Part of a small language model's weights.
Size: 13 layers, width 320, 10 heads of 32, MLP 1280 GELU, 17.6M parameters.
Architecture: LayerNorm before each block, learned positions, tied embeddings.
Training: a variant of Adam for these matrices, 7416 steps.
Each number is 200 + 30 x the weight over its row's rms, rounded and kept within 0 to 999. Layers, rows and columns count from 0. The size before them is the row's rms in percent of the matrix's.

# k: layer 4 attention key, 320x320, rms 0.043, rows 214-223, columns 0-63
# q: layer 4 attention query, 320x320, rms 0.0491, rows 215-223, columns 0-63
# v: layer 4 attention value, 320x320, rms 0.0465, rows 192-206, columns 0-63
# o: layer 4 attention output (transposed), 320x320, rms 0.0377, rows 192-206, columns 0-63
k214,107,188,172,195,151,144,172,223,220,198,192,211,177,230,237,275,205,204,230,245,163,184,204,150,192,188,220,209,165,170,177,255,207,178,176,232,223,259,208,237,187,174,259,217,172,188,218,184,207,241,284,227,208,204,219,206,191,224,244,207,186,196,223,152,184
q215,091,205,248,243,204,162,179,178,165,173,179,222,225,241,164,216,175,226,195,200,219,209,214,238,230,203,186,161,227,215,242,236,229,226,274,206,212,208,180,183,211,294,109,199,181,218,184,237,178,199,200,209,206,175,188,175,223,205,190,203,242,183,176,195,199
k215,087,196,168,197,217,271,151,116,152,185,202,234,227,130,193,188,192,205,132,177,201,199,212,219,179,188,221,194,229,192,174,198,203,201,138,206,194,168,193,208,206,238,206,193,250,216,228,224,217,179,164,213,217,169,175,180,204,218,269,189,178,151,138,209,200
q216,103,168,170,191,161,232,193,195,187,212,149,236,171,179,176,237,196,172,203,203,187,203,75,199,221,190,192,215,161,159,176,161,216,220,146,149,178,171,182,198,151,174,215,190,199,194,218,221,176,194,176,225,206,212,226,233,201,225,246,203,182,186,217,241,196
k216,135,194,259,212,250,174,248,218,187,238,216,204,202,168,209,175,223,201,141,170,248,233,201,215,218,171,172,181,248,247,221,184,185,202,227,152,182,223,145,174,168,200,225,187,262,208,181,175,138,183,203,205,198,176,149,179,212,203,209,184,186,248,261,252,216
q217,104,155,146,178,225,196,196,281,223,214,174,204,210,152,162,181,215,157,241,222,224,202,176,198,216,207,233,208,155,257,242,156,226,243,156,175,241,241,162,228,175,200,196,168,262,236,185,226,205,181,181,174,224,186,192,216,208,231,257,159,205,158,225,166,235
k217,107,227,244,165,186,185,159,264,185,202,206,212,217,210,208,194,192,202,188,221,193,233,288,162,241,274,179,150,192,215,198,159,197,178,186,200,243,178,245,201,209,214,160,221,177,175,158,210,192,210,176,203,186,173,202,255,204,211,203,187,236,263,178,207,259
q218,097,162,189,237,168,252,243,185,198,199,165,199,183,176,179,219,147,155,223,205,178,186,198,252,219,193,216,150,168,185,241,208,268,211,180,143,228,213,209,237,181,223,207,154,152,247,220,199,169,197,247,245,181,188,198,186,204,207,208,174,195,175,186,278,148
k218,103,176,191,200,210,228,204,140,290,196,194,209,170,203,212,195,200,205,211,190,196,195,250,222,213,183,177,148,165,238,186,216,172,187,201,237,166,219,141,195,180,239,207,226,131,188,224,225,123,177,249,211,176,210,213,192,217,200,158,207,141,232,169,263,192
q219,107,236,169,178,183,229,239,238,201,203,147,177,182,224,216,215,243,241,191,201,172,196,167,193,153,227,148,196,220,167,126,226,188,136,175,235,160,171,233,211,152,129,249,227,175,200,170,149,220,219,218,221,191,285,232,201,177,180,205,231,161,240,201,202,184
k219,094,189,130,200,171,161,256,228,228,195,180,251,166,226,187,182,204,216,241,202,153,217,188,206,190,181,193,151,182,194,206,233,223,185,221,172,175,228,222,186,150,172,225,162,203,195,194,177,184,196,201,207,195,242,196,182,201,146,178,213,225,163,167,321,159
q220,085,188,257,199,192,154,214,209,221,192,204,220,256,245,177,233,169,217,181,192,246,219,198,221,236,152,199,187,199,224,239,219,191,214,230,222,209,215,216,191,207,239,133,173,224,161,200,212,209,193,185,186,187,203,246,207,271,197,185,219,194,188,165,177,200
k220,097,250,181,206,244,253,132,172,167,173,203,203,242,157,218,207,178,197,157,196,239,181,181,201,212,217,165,198,200,182,187,202,214,235,168,220,191,167,199,232,246,185,160,208,250,182,195,186,245,203,146,185,219,122,163,210,194,220,220,193,199,171,199,123,206
q221,086,185,247,192,272,148,202,259,206,220,200,208,237,203,171,246,187,203,222,191,234,192,188,213,228,201,204,191,220,219,257,221,194,270,183,165,248,203,157,188,227,220,140,176,225,183,201,233,135,173,169,191,157,190,163,183,212,215,201,155,218,164,165,199,210
k221,088,263,221,256,251,269,129,177,154,204,181,213,247,170,169,178,202,158,153,202,207,220,220,165,177,205,149,174,199,192,165,198,219,208,185,177,200,172,221,222,231,231,185,181,225,188,193,197,214,217,156,164,236,174,150,179,202,223,245,184,227,202,178,121,258
q222,117,194,138,196,237,212,244,245,213,215,125,233,177,185,159,228,225,180,222,193,186,184,152,238,214,204,208,187,176,177,201,202,206,207,153,182,218,193,206,200,157,153,193,221,194,204,167,212,170,162,232,212,221,241,214,180,169,226,212,179,206,209,228,247,183
k222,121,190,193,234,236,199,243,175,234,193,202,222,171,197,189,179,238,189,219,208,199,224,234,225,158,189,137,132,195,256,204,211,212,183,242,184,191,178,174,160,186,223,232,181,233,196,179,219,118,191,191,224,183,233,175,197,212,181,208,204,186,223,171,304,210
q223,097,153,228,237,219,199,247,189,208,195,182,224,206,201,161,231,188,171,197,205,209,203,230,252,208,161,234,171,178,194,262,201,208,238,206,165,205,195,242,172,244,221,165,178,199,199,210,253,180,165,222,216,199,176,200,184,191,190,165,220,198,180,182,254,123
k223,096,186,242,222,244,277,199,166,215,199,189,215,197,201,175,190,214,205,172,243,234,222,257,264,197,185,165,177,182,235,173,188,194,213,233,229,154,196,184,189,203,215,190,185,179,191,191,198,143,154,181,202,165,189,203,153,210,183,194,195,174,224,203,230,216
v192,078,194,193,172,183,238,209,210,168,206,178,150,170,240,256,227,200,214,203,202,221,220,181,194,171,249,256,206,211,172,169,146,152,205,198,212,212,237,211,174,213,176,266,174,154,182,193,212,262,263,149,269,194,214,265,192,208,168,243,199,103,264,219,208,225
o192,061,166,234,229,184,174,221,208,231,239,195,237,193,210,168,195,177,224,220,212,166,226,233,235,215,153,186,191,175,248,219,246,190,211,135,158,243,155,167,216,207,206,193,214,197,248,203,126,168,179,220,177,196,172,164,237,184,180,229,192,210,189,259,164,146
v193,084,191,221,204,206,190,187,168,155,212,222,164,207,183,211,209,172,142,230,225,249,217,196,188,170,194,172,271,184,193,186,223,207,189,178,206,217,245,191,209,224,149,188,209,191,176,173,250,182,170,175,233,168,220,187,211,194,164,197,141,210,247,224,177,221
o193,082,146,174,142,196,200,229,217,205,201,181,237,203,210,208,241,245,215,202,169,215,215,174,236,215,164,170,202,208,195,201,200,220,213,149,156,217,210,205,221,173,166,179,203,215,208,224,205,163,214,194,214,186,286,221,244,201,200,177,199,188,200,155,189,213
v194,107,238,178,227,170,238,200,209,212,181,168,239,217,165,239,198,168,223,219,178,220,185,207,210,186,171,204,183,205,246,238,160,183,206,196,226,136,186,181,193,196,252,243,179,199,176,277,184,179,223,221,206,221,201,210,184,195,230,182,188,143,157,216,211,170
o194,106,175,214,175,205,221,199,170,222,194,198,184,181,259,202,178,226,153,210,181,203,209,262,224,186,209,248,189,186,210,213,192,199,216,220,204,265,157,179,205,222,208,210,164,235,269,186,193,171,184,170,216,204,146,130,184,195,192,202,210,148,210,211,134,186
v195,084,227,200,264,204,235,189,206,232,158,170,182,242,140,193,178,192,198,183,185,212,259,163,180,162,221,187,158,248,262,224,219,145,163,211,222,118,220,203,192,163,230,216,175,228,179,254,175,191,241,226,188,234,268,164,196,184,220,163,217,155,156,200,221,198
o195,085,178,172,211,195,229,207,171,192,197,171,196,180,260,208,201,244,183,199,170,221,189,255,207,136,170,214,179,176,190,219,200,205,205,219,192,261,155,206,220,241,221,226,193,203,244,194,187,177,194,178,201,195,154,173,171,234,194,176,215,204,191,217,166,212
v196,089,243,222,253,210,222,155,222,251,235,206,236,211,205,184,176,202,180,197,241,182,185,191,182,186,199,162,222,200,238,207,235,254,151,225,231,201,135,203,220,238,227,192,198,237,217,220,144,119,191,188,156,217,178,149,192,194,240,139,207,283,140,211,210,184
o196,080,190,150,208,240,196,182,163,175,161,165,149,249,239,227,196,211,186,234,198,211,180,166,173,180,215,232,187,197,158,210,157,191,213,236,215,236,199,212,202,224,136,223,189,239,213,231,284,220,209,170,188,172,189,235,175,192,222,204,194,140,179,184,191,223
v197,086,189,217,206,145,190,182,207,244,190,229,255,239,206,251,173,185,215,185,197,217,113,219,195,220,175,197,216,185,213,216,214,273,197,213,201,267,169,153,219,225,215,121,191,202,237,153,184,207,175,195,111,171,171,211,173,200,254,161,221,308,150,174,201,140
o197,073,242,190,202,231,178,162,170,170,171,207,157,237,204,215,209,190,153,207,206,170,196,203,138,182,257,246,217,199,170,204,182,184,198,221,248,142,230,241,173,212,173,219,189,187,152,192,238,268,202,182,198,215,212,248,178,199,250,211,199,192,237,166,250,208
v198,088,162,202,183,206,136,191,191,208,223,165,185,149,164,186,216,211,191,214,245,202,140,174,200,153,229,233,221,177,223,220,219,221,192,170,222,244,259,236,243,232,171,151,207,185,161,169,236,243,147,209,245,197,146,200,218,201,214,172,229,243,177,199,195,266
o198,088,163,143,197,227,207,196,239,214,179,196,234,235,247,195,215,159,186,251,213,221,219,145,222,244,182,197,186,205,196,185,192,199,202,173,196,220,214,194,197,194,161,196,188,268,190,234,190,172,199,141,206,207,236,230,242,176,191,179,197,182,204,164,165,211
v199,083,227,186,266,158,243,185,188,202,189,196,215,244,171,217,206,179,255,184,201,185,167,197,217,202,180,218,173,236,225,236,187,174,157,196,217,118,192,189,197,161,183,222,212,198,246,194,153,197,231,231,119,236,195,200,187,211,205,199,219,180,150,208,211,178
o199,081,177,238,181,216,220,185,176,216,178,228,166,205,198,190,190,220,183,176,172,208,203,276,168,147,246,227,220,156,188,199,208,197,209,224,203,213,171,218,187,236,238,244,168,158,184,152,180,205,187,214,247,223,189,176,158,235,250,220,217,214,233,188,236,178
v200,093,123,217,168,215,157,190,195,202,227,202,192,181,239,173,235,216,172,207,215,205,195,182,201,238,239,235,208,175,194,202,250,184,259,212,212,228,185,190,225,205,197,189,204,168,169,211,211,152,163,175,222,188,162,190,238,178,247,204,203,256,199,214,209,221
o200,099,183,150,216,221,201,188,240,191,168,161,209,227,209,200,213,171,218,219,213,227,196,116,191,203,180,155,195,209,188,222,149,194,181,186,206,245,211,177,223,192,158,169,187,268,184,225,233,188,197,164,176,188,226,208,215,197,200,185,180,186,167,195,149,222
v201,080,183,216,175,208,208,195,224,220,164,171,190,223,250,218,220,188,215,169,229,146,141,220,179,225,201,184,93,208,227,212,164,205,189,245,229,178,189,192,217,203,245,206,159,208,177,225,242,173,213,249,154,217,181,182,244,185,201,170,192,197,201,174,194,150
o201,079,275,251,210,157,237,166,161,213,212,207,172,186,174,195,146,223,199,222,254,205,151,199,183,196,259,253,208,195,191,201,192,192,174,210,234,154,227,187,181,172,190,199,224,184,223,198,137,250,185,221,191,174,197,155,131,196,201,222,159,160,202,214,164,182
v202,082,265,202,227,240,170,169,193,212,176,203,183,248,200,143,190,182,194,277,238,228,140,204,199,156,186,165,196,164,202,188,214,187,184,197,181,235,209,206,238,202,195,161,220,193,254,247,177,180,189,208,219,188,226,213,198,216,192,187,164,193,205,179,216,179
o202,078,151,223,147,206,216,237,167,207,215,140,238,185,226,213,190,230,179,206,147,210,217,241,266,219,185,235,182,190,173,188,213,208,230,169,207,173,199,192,188,202,157,203,227,202,264,230,195,203,192,218,219,187,140,182,191,209,202,201,207,135,206,176,198,194
v203,090,239,185,159,159,207,228,230,187,193,157,217,196,165,221,211,190,221,165,198,175,283,177,192,189,196,217,198,240,208,224,187,184,196,213,213,126,217,186,154,227,214,229,179,195,194,230,182,203,192,222,188,237,191,207,201,181,190,183,209,196,180,210,199,215
o203,090,196,187,221,219,178,186,152,216,202,245,180,206,248,209,191,181,174,197,194,205,194,285,180,204,215,205,195,185,223,178,197,211,227,219,206,263,165,220,175,210,243,212,192,226,197,166,213,196,208,177,211,217,167,196,209,221,187,194,240,200,226,228,166,211
v204,075,240,158,227,135,202,206,190,178,160,167,267,202,235,206,208,205,213,215,183,238,117,224,185,216,193,207,212,158,193,214,229,218,216,270,194,153,205,144,171,254,235,219,224,199,205,241,196,168,196,219,166,203,175,193,194,221,211,204,213,234,161,188,193,181
o204,061,196,213,153,257,224,184,171,189,204,209,156,241,223,238,175,203,150,211,222,201,190,239,226,180,230,227,207,174,191,182,187,214,228,211,245,181,186,260,195,212,187,211,178,220,220,199,228,251,216,160,226,222,214,216,191,157,206,188,230,156,236,205,250,244
v205,083,240,209,204,198,203,220,194,231,179,244,221,247,206,214,176,184,268,205,196,182,150,232,211,240,161,187,182,208,183,187,113,191,190,235,193,216,179,209,222,206,225,198,227,194,195,159,204,193,267,200,172,185,198,218,219,229,133,230,179,142,206,216,173,181
o205,089,223,290,192,174,201,183,170,219,218,244,178,171,144,185,173,229,221,162,225,194,209,254,213,171,254,238,230,198,224,208,241,192,192,216,207,143,188,190,166,205,230,209,185,136,216,185,179,219,188,266,204,211,204,158,151,186,222,236,203,178,209,206,243,155
v206,078,244,179,210,169,193,174,205,187,245,183,241,152,227,253,168,205,229,203,188,254,173,192,207,155,201,209,244,161,176,198,166,191,271,177,172,221,239,180,201,253,179,220,216,243,231,227,211,203,196,189,260,168,202,218,153,191,156,213,189,208,224,196,197,165
o206,078,151,199,160,216,206,256,229,220,196,192,224,199,187,203,236,203,206,204,164,178,219,172,242,213,157,163,226,223,189,192,205,212,208,145,208,210,211,216,217,188,189,169,200,189,187,207,176,176,199,216,215,213,240,213,243,148,184,181,186,207,198,185,237,228